From a checkpoint of a small transformer trained on Wikipedia: hashed n-gram embeddings.
Each number is 500 + 25 x the weight over its row's rms, rounded and kept within 0 to 999. Layers, rows and columns count from 0. Numbers have three digits each. The size before them is the row's rms in percent of the matrix's.

# layer 11 attention value, 192x192, rms 0.089, rows 93-126, columns 96-191
096:525517532489527472467523516511473527532474475466495513517556514506502476500503500514498487485480492507482536490488524468510490513505473519512457557506475464518517508518487520425464497544496501501437458505499469517538514461473481521472528445521506494464470490526528494529502487458541504504
101:488478486493493474487496562490499491522520495507472499499533492502525472519488539518496547503467491497509482512504503493506503545544516531498496489497529507495509531423511462458511477499519470470508454505509509529502512528485472501526571462467500503449462475515472477518496512494482462515
089:498473511471502459460516542457513504528507476508494526506470524479486511479456491521488492517520489484530515488499491524470497521493505519506466498502536523487512507489492498483448479529507523518483531495510436497497513431467466506509505503486470502464461475498474494524448467496490486490
100:493505481512526487482469463475513502474495545484516447491489515507480471469516512492479461522506515546475565526485473502484460502493499509542471503503517506494488513498460503522505476515486486521516428472471518512486453454487477477500484477527519516525469484531498465501481483468515486518
104:494485489471475513505532520519457485507473472521513461478490466484528484500485515493501504512516470517509475502455436504505523500466518466533529519483534507521498524521525529469456487520479490503487518541510493500507478515487523478477509497475458538497470501515460455501506502512510527492
103:520475546498500526537457476491526517498515516541486489500503532455520489478489507495504516481494508498530497469499484476495513503513471499514516461470467503526525469502509492523542494498536509493531499467512508495542522521532497478493509524506499477557497461487551535530487539500492477497
110:523517541471510470478524474516491523513477492490522513502511481528484468489510517478474485492517460531463501523497501533467431524449527502505491499482496466461499494497512493473467505534523457546447498476495519483520497499536504505485485473495477509533519484493434546520554496488527519493
097:479528526494505507543529516488488476500507487492526521538515479522504467531512483498520543517513517522535489469465503469515519508444510525464499457468541484516528560492541478481543503533517492490543492534489543474474442496493503479477528509498511493469506487468495503492502503522509523486
113:508507534476524493490529547530476517522472464471489551497540489497487503521506506494530480467494493488503479515474540517484480519479503507500480526526504511526512504503536490456464511515524497502476514536517500475484528494451481500496561488499500498446481518527486503527493444507502470488
094:468513507547484489486499521479515498484522515524498465500500503509518467521480484528490525528464501519520508477512479453508502457439499542502534540422519483486477497475501532505489495508508503525542491466506472499504481482556514518453479517518487470553515514485471527505539456536494524490
096:506502453547498462532502538487503489502492491511531465504573507530486468528533515492510496486464486527493493516528505497499516468518479504488483507529513526491507528498504528493495452490462502457513514537500502496501502494529478509465555452505527526479500525490477484488506445503497517523
107:498499501496483482509491550492464519499496517458532506524509471498522469511504531496553492489485535532504490470504521488506489477475481532497491471528516491533538527481493509464511499491522488460484493536471549515503452515533479465498499483527524517432488490505560493471511457488548464522
098:557481473511502538505493462483530491499484526491539508499458490482475532491511493425501548498509502473481513496482493509505507554492565511495512472530512467505461474501464502490548525492495513498550462538509580507517430562499513493517465519478498513521521512511506466476513517507512523509
105:540494522525507509501481474484554502487536512533535513439470518527520514506510482497493529504487466457542492499538533510471524479514505489463469495476479547491499474540454528513554512516481559470535501489496496512557517512529527511485448528530508488555516476484507520519456520505495498511
109:478502461535487520515468475508533487476528525502539481463463531504445505515539502528493519509479450504489505511541467526459502464529491500494513506497472537491492473506434505531516485502478508467517503493535489532529484500540524469480466482499512492546508528466507521488523514487480474515
098:467491506490539501471527490548474498504449469527494455479470497506489496485523549485485490484540455466500533509490475486418474508488497497552450505479484498506543521456521464504475496514509490475488514457491509498489507510476458420527521479533467548493475509487510503515503481504510486497
096:463518462484475506496497501478494472520518484516505505481504485534467522495506502457537557491557525510470474502491506549488506452485486507445498507497494500478450472489462504537474496509500470537534493490516507485476489497515513483486457521500513482507511529476514511448516504492498497499
091:495522477513467529500483484509519522501529496541458487512501493506509514511491496536474488520474482497529500506499490505506482468503490427503583486488501489465494537523489486505507514486500477518507489502495483476496511543522497494537515472492518514533538472481478504529541525544520498497
098:514489467502488513513532479502486494480507505512519507480486487561499500462502533475493517520497492481531521496508499560428514490552526439482508429471490509542480482507494454517540484487483490504515511503513523503494479469512532495462493509505490488505535482501510518580485495528506489505
101:461481495514478473493500555469508554519499465515531498503534507458525471530503453520493514510476477510500484507508495496490496518480508507496522498524482486473494464500464489508483435474524497498533490514517476533551491505493449489478498505502503496493487513519467495523468523528461468501
092:455507488486528529500507480514469454464536509479521484471498502487511511483521514518529462501525517525495521517489447541440507472485517496529498519520479578529502514475494478554488496499494505531507464482525498521484483492492496477521476506487454495531454484533503485450483477504533462523
092:535497547535517511509489474529518480509506516480555570470480449536497501522475495468515524463514524472503472504528524457473508535500514499476506507529450500485504518534522569479517526471502541496501489491533477472535486512518461511485441523505511489499545516484528551504522498492453486479
092:487496487479484462488532509476500501488493493497478493496479553486504485482514514502516516549526482484528482469478484530548531448496515496525491461439564522530501523473540448486485486506509467479498505510476526524459531474478547511479544531496493486477444503490497494484489458517525541495
119:482518507487538496470552542548443471503493500493543513494528482516469508507519513498543506470495511501476515515497526490488452486489502512497490548537469532518470526481494491487477486529494503535476488497501472498479488443413484504493482485487487482463511526532497502497521424502454484490
090:501470547503502468474534559519518508521499470490532539521460515470502442523498502514503537519512463486494504500516507490488463557463511517513473455452510467521536518492525485460524509519512521429529538492483497511558499482494513494465515499516507510496521499500501504528501471506485507491
113:541489470475506527487496554480504510516482483500454498505471526476489514503494470499505506481483480495514506480514490472467505545569495474517491477479507519510471490505504494466523495494493485506521496514565474510504530482465502521514578492487478502466495540543529522520456505487490492490
101:507502520504496478490482539544499511531463505501555474509523499501439505494495550474497532470529480495495493511482464510478450501452518488525502470515496484481529514505499486484487502531511484472503511512490536484537476497498488472478494474496471528456512502476512519519525423509526481477
104:492500512497481509486474454523557498473494505506444501487501504527536489515510529504483449522487474490544487513517489543464559487508508487476509500498541563479508482523470514516492535483454476457494477497487503499530501529538490511506522518501522528515483524477499520479493512514583475510
092:432502497526480493500480473504518506474504486510511423484500531501469483516479517522484508522490494519503487526484479454515506530483470463507479487490517517482529528500476474528498491506490467463485468508521519489476473532499501526494527469510538525438495458528485452494585482527516494487
085:493491484494524463459518519510525527553501494484479496513534503459476524502516479536501456517483515494453517508502488521489461519488456513549481523466486514489567516471495497510454454537522526496459494484537474533481530449486488515478513473511463514485466491512526496504482469487531532497
102:503454468509527531468501494483520461462523502484510492469483508497524488462503483499485506497491491499484519516528464485490521477541499493519486538444496524504508454456485476487521478495517487517504441470532420505488543503512486483507518480532516472515456478532499496523503531459484482517
110:521496499490485491474486513540479484473477547481553514474490497498459522518505501477536531468536455476435503504522524552464444501536535488489441499542466539468486501491493487449502497515488486483498511503516496521506491500474495501556460498461500478496500538516486538506543480465502460500
097:551498483540503534545492499476559474492479502521503518494491501500507497486534467470501525476510469517510514496546519501479516433536507504493494490501496532512491470501477497532512508499480495497543498490488491499487507487549491464503495462494516488585515494509485527519481538487477452528
110:518518488487503495491519502461489525544482497484495538487502476466500525495475502495516490474520531497477469504433530522548504497510510534486481529487492514503493522507514552501476502508494509491494491506504535484508512516452520498455507503460546511480436490535493456470507493506511506497
# layer 11 attention output (transposed), 192x192, rms 0.106, rows 93-126, columns 96-191
102:485522546493466516478482467504502504471493501552513509497445474530512515539483509488490503449465541472500466479499540533494502486499509497479504475521510576538473504516494490524512519495496496509498529477502545472461508543455516473514521505509481452507490518491467463460507471504442478556
112:510513509492524485500516428466531452477510504489543501498494536509475505473531490498498485505500529503549500524509530496522497462492477485478451492483458478483528461522535498464515559530479486573520523477497510503472528487497513472528476476500476493524526537481536488525545470486557508489
107:500483459486490512507493467518506481500514513549487517454536538478500480530505510534537500461509486500537509520523468487496529469481495531520523511441465464484516487494487495506512515478520495518502482509489506440477478508512483535458472492493468504459531484491522519478547542495475511491
103:510500483467466503513475504519511519460475517465460522549467510533484516492470475527530516482481502483518506506512521441475529495486514474503519514482501518496485495496516539478520494443473483518477523494482523531500490509530526528521517507508512520491523535532470568451492482525491514553
117:477493501468538482460483494456540477520523485482449520508498485531523502546492494522531449521507504466476482513489518478457486476492414532518452490485474490493533517470533493481501495470508546460510505509487477501534503521486516535496520482485484492498510512494485518491490491486528483497
112:449468494524525445517516508484480477514502487497497529522499482534494537518485519512505506488514493469481516510494442529517476483491499565506506480506517508480547517490483492525527524554487478481478497540542506527481509515450517522546485462501493482456489511498499462522497471491475491469
114:493524484518479519480468527510503516555465469538500518450452490520495480501492513518510505495563499515549525506518496486536526511493511513498513502527510513505478549541465516525503531480448559479530514467497518486509494470505507536499536490516505495456510493483543527525497510495471499438
109:498492513507484518473493509493537558507482465504501495471481507493483510458487537521466472527481514438521503498438480467529477504482484465489449514497519486502478425480490501468512525499466515522452470446509481502466523480510489476483483472523472524494496545519513457463501494458494519451
112:490521532506506482453502419480471486525525499500493482450474503491497490467533500519522507512508504496505517493535516477510535502540495497511537477513488474506492512456491499519486513516513477482513487471564499474521519476507522457504518473523478464481488507524550460509470517513504491453
109:499508543509527527494485518509483480499507507473516522542513488489473460478518523470488480497533499477503466439509494538466490470521466495521493510535500544470556512504522496479510504481490508473487521498460493476468474497491500478491508472514564532472505509507528524430460501496538477495
112:457537497472526541486493493514508550476458478501431500536474494514486472514496534498504432530498540523520479492447490503510481524454505482505529498510503476456503514499473475502478511482484505519520530517489501497562523482543460471527482521533490471528458504525518502519494496486503545521
117:498492564468491497481508502502493500491496483520448503468473494545476475494489484493480527491477522468494503474488456499502504492518493521505471460454524503507464512484532499536493512521450529533492506512514496505465498472510490497517524515500480501504497480478471484466472482500449473551
103:513479510460506499482511529540453536524485479482447498463521523492521516511556494486477495531496537506482498505502521461501523478525456460489488496471511487512560509527525476493477497504550481522455509486483493511515543475501527535468494473456545532469541474485474468509477526495482506502
112:464497510533511483497489473524447513474473495457515547564523491497501515445508521493505473500532531521496520498473515491530502479526497529510537486509487479481514538527573423501506512501506540526503500541540483491527491482496538495483513523508474497472475522503516501530483529477511528472
104:530522484490511496529495564552504502499478494498492506537544484518505517529473520519501490506529526466471500468489510521541544516505513472488533479453523529482517546484530524470485496498495521503539507530484490539503515518516482524496480518432506532548448500526477445507497517514499502549
113:478494496504498511492465551492518484493563506497485466478493486528538522492522444513533520502509487528503477471540483515545473464530495514491469537525535515475455506501477489477562510525514497497480482524505490506480504504490501525479520503519526492531552496530533527422469486511505500491
109:555515488514524513479508498535498509502503512495516524465491517460511509509421520500487484512438509509468485553535503442504515512479476501500500502542519499526486481457463480482540459556514517472501468502493473501491504493508498525534468460482529476485538474518488502513531522509504458482
105:477481501496511499498518546527490475510479470500502492527485503489503499456529452472503512513535498504533523477475546520484501550533475530519508486472535527506499429469493522505458450503523514494482502480535533486475463505502518521484479520514469487516497518523517512468489492478506431543
119:478503540507471504505560470477554491506480500518469527498489553461484496504468439497482482508482477541468538515456527476516550521491529495530524489536550454478518505490492518476532490503502501482470501497475500493465522492518532483516477498472500508502480520516460469484506487477520480486
105:534523506512508491525486456526550476513514490478500534479493520526474510492516526486499494495560549484493520504506520545501464483499568528461489494490465492506522485518491469467511557561493483450474509511497482509464537496509539500492478517507517502501527470488518517493518477501535451522
088:531477461470512495509471523498507477538503512506506504521494530496489497506466506519486457541446472493479533494483485469516515486499518519509544487493484506460531470492468544499487515512513495540473511542494466564535572487502525527505507490464468491468480539479509546499471507507493500549
106:457505488483501483489511535465464487499496501441486475523535532494529499546542527479501509522557525540487485505497464532492478474484489455517479510497511503531501525494530524478492515529515533507466524498462477491529480534490533475505556469456512482451494508465494529492473516479573489489
098:486544520500498527464503503478497538536474484510529507509500502525479495495469464523468507486443522416440527549495530494547504567517525546477489509511497476462538506500469551508457459485489522510526514472510512496480506454517501467518481532493488534493522497529459527505487515520506499463
105:512529442496460535482503470491549511500488500493465501543523509476517487503496499489466493468489497565493470463515512511521547519519532490503532516505485452466525491484506500501483496502523533510516531534520497492532493532514485477482471483529535502509440451514505529500485494499557502510
116:464547479516516483541496475523471504525468530521434473471524493504462482496510501497505520497535500505496468474500494506536467471506512486486517483494526529533525506506500510499506513538500507508489541491524484479454474487507482445494462507515520521477456449550490504494464454508496493456
113:474500526464479488491520469483512535552469489501519465529541464474478548487477470503447467516443527496462513542492525498506506480517515491527538509492532519459549480515535529545513465494514485508525481517508536460461537498498517496551478498513475470477488462511510491501543534528491495513
113:469521478485487490515501502464451494512512468500468445481502529502473552539525479474517510494470512536497496441524526523491563502503495520515499526531479502507502501478490502543507489464479544511551465490537476505479449531466474501490472464461512502493540496512490449496478524490496475477
108:511484465485497505547534488446445500512493479505520495489472512492470472477510481534487486518511489443546498479539516490491508482511491445498497507505535454452461558475507508466462506506542518473500519506448469504520535494520543483534518477512466504500531480496484526552470501491476524523
111:519516519505504490513498514461481509514504511489499507518530496509492531531451528473458501480534543478506513521515514494551516477514460512488508490486543500485552503505520508517506498512504473560447493457499502530496489462464510474502512536475460504518466466535471492478481434514468525484
099:474498514545471471542491526510498480485507519514523484521442494501528487525476486516536510475516492463524510482528483468486510473523567510477524523502533534482470501507496497463505496497469499537479486510457494443455501528449506529523487539493494499474492511519481467513508476482510496539
105:499548541512540511501484514512519515531524515462513505518494533519474512466490450510516475488502515455474517514519498522477476483490489500522500512531542541507453534550518528524470495505518484488529501556490521477507512523473506454524507514515496523527485513500491477476536476545495476485
120:489495471516494484494516486506522524508549464488496505462502491527498510501479467518476502473502513542530532492515513492526583500527515500523548493541538508507511520506506476528523495512496559491524487531527494496528502460521503490456482509519452502520511464470531475517465534513513503537
099:480503472506499502532478512498524501501487495480496472485540460486484438499515526521455489504520516520522507523493550511530458512486451511481513520516534446497511518483481501472467475536491528507489520519546506498565518505504497528483504538519518504477458514462494468533512530514494511466
114:496465517496519456508509455524510480467461499508521509557495485532490501473521487484514500532474449493479520506503501523491493527510507489479522505537488483474513483498493444481520469517504536523508507445524508508477482512470512509540475480498480513460538546475542509497457485482507545473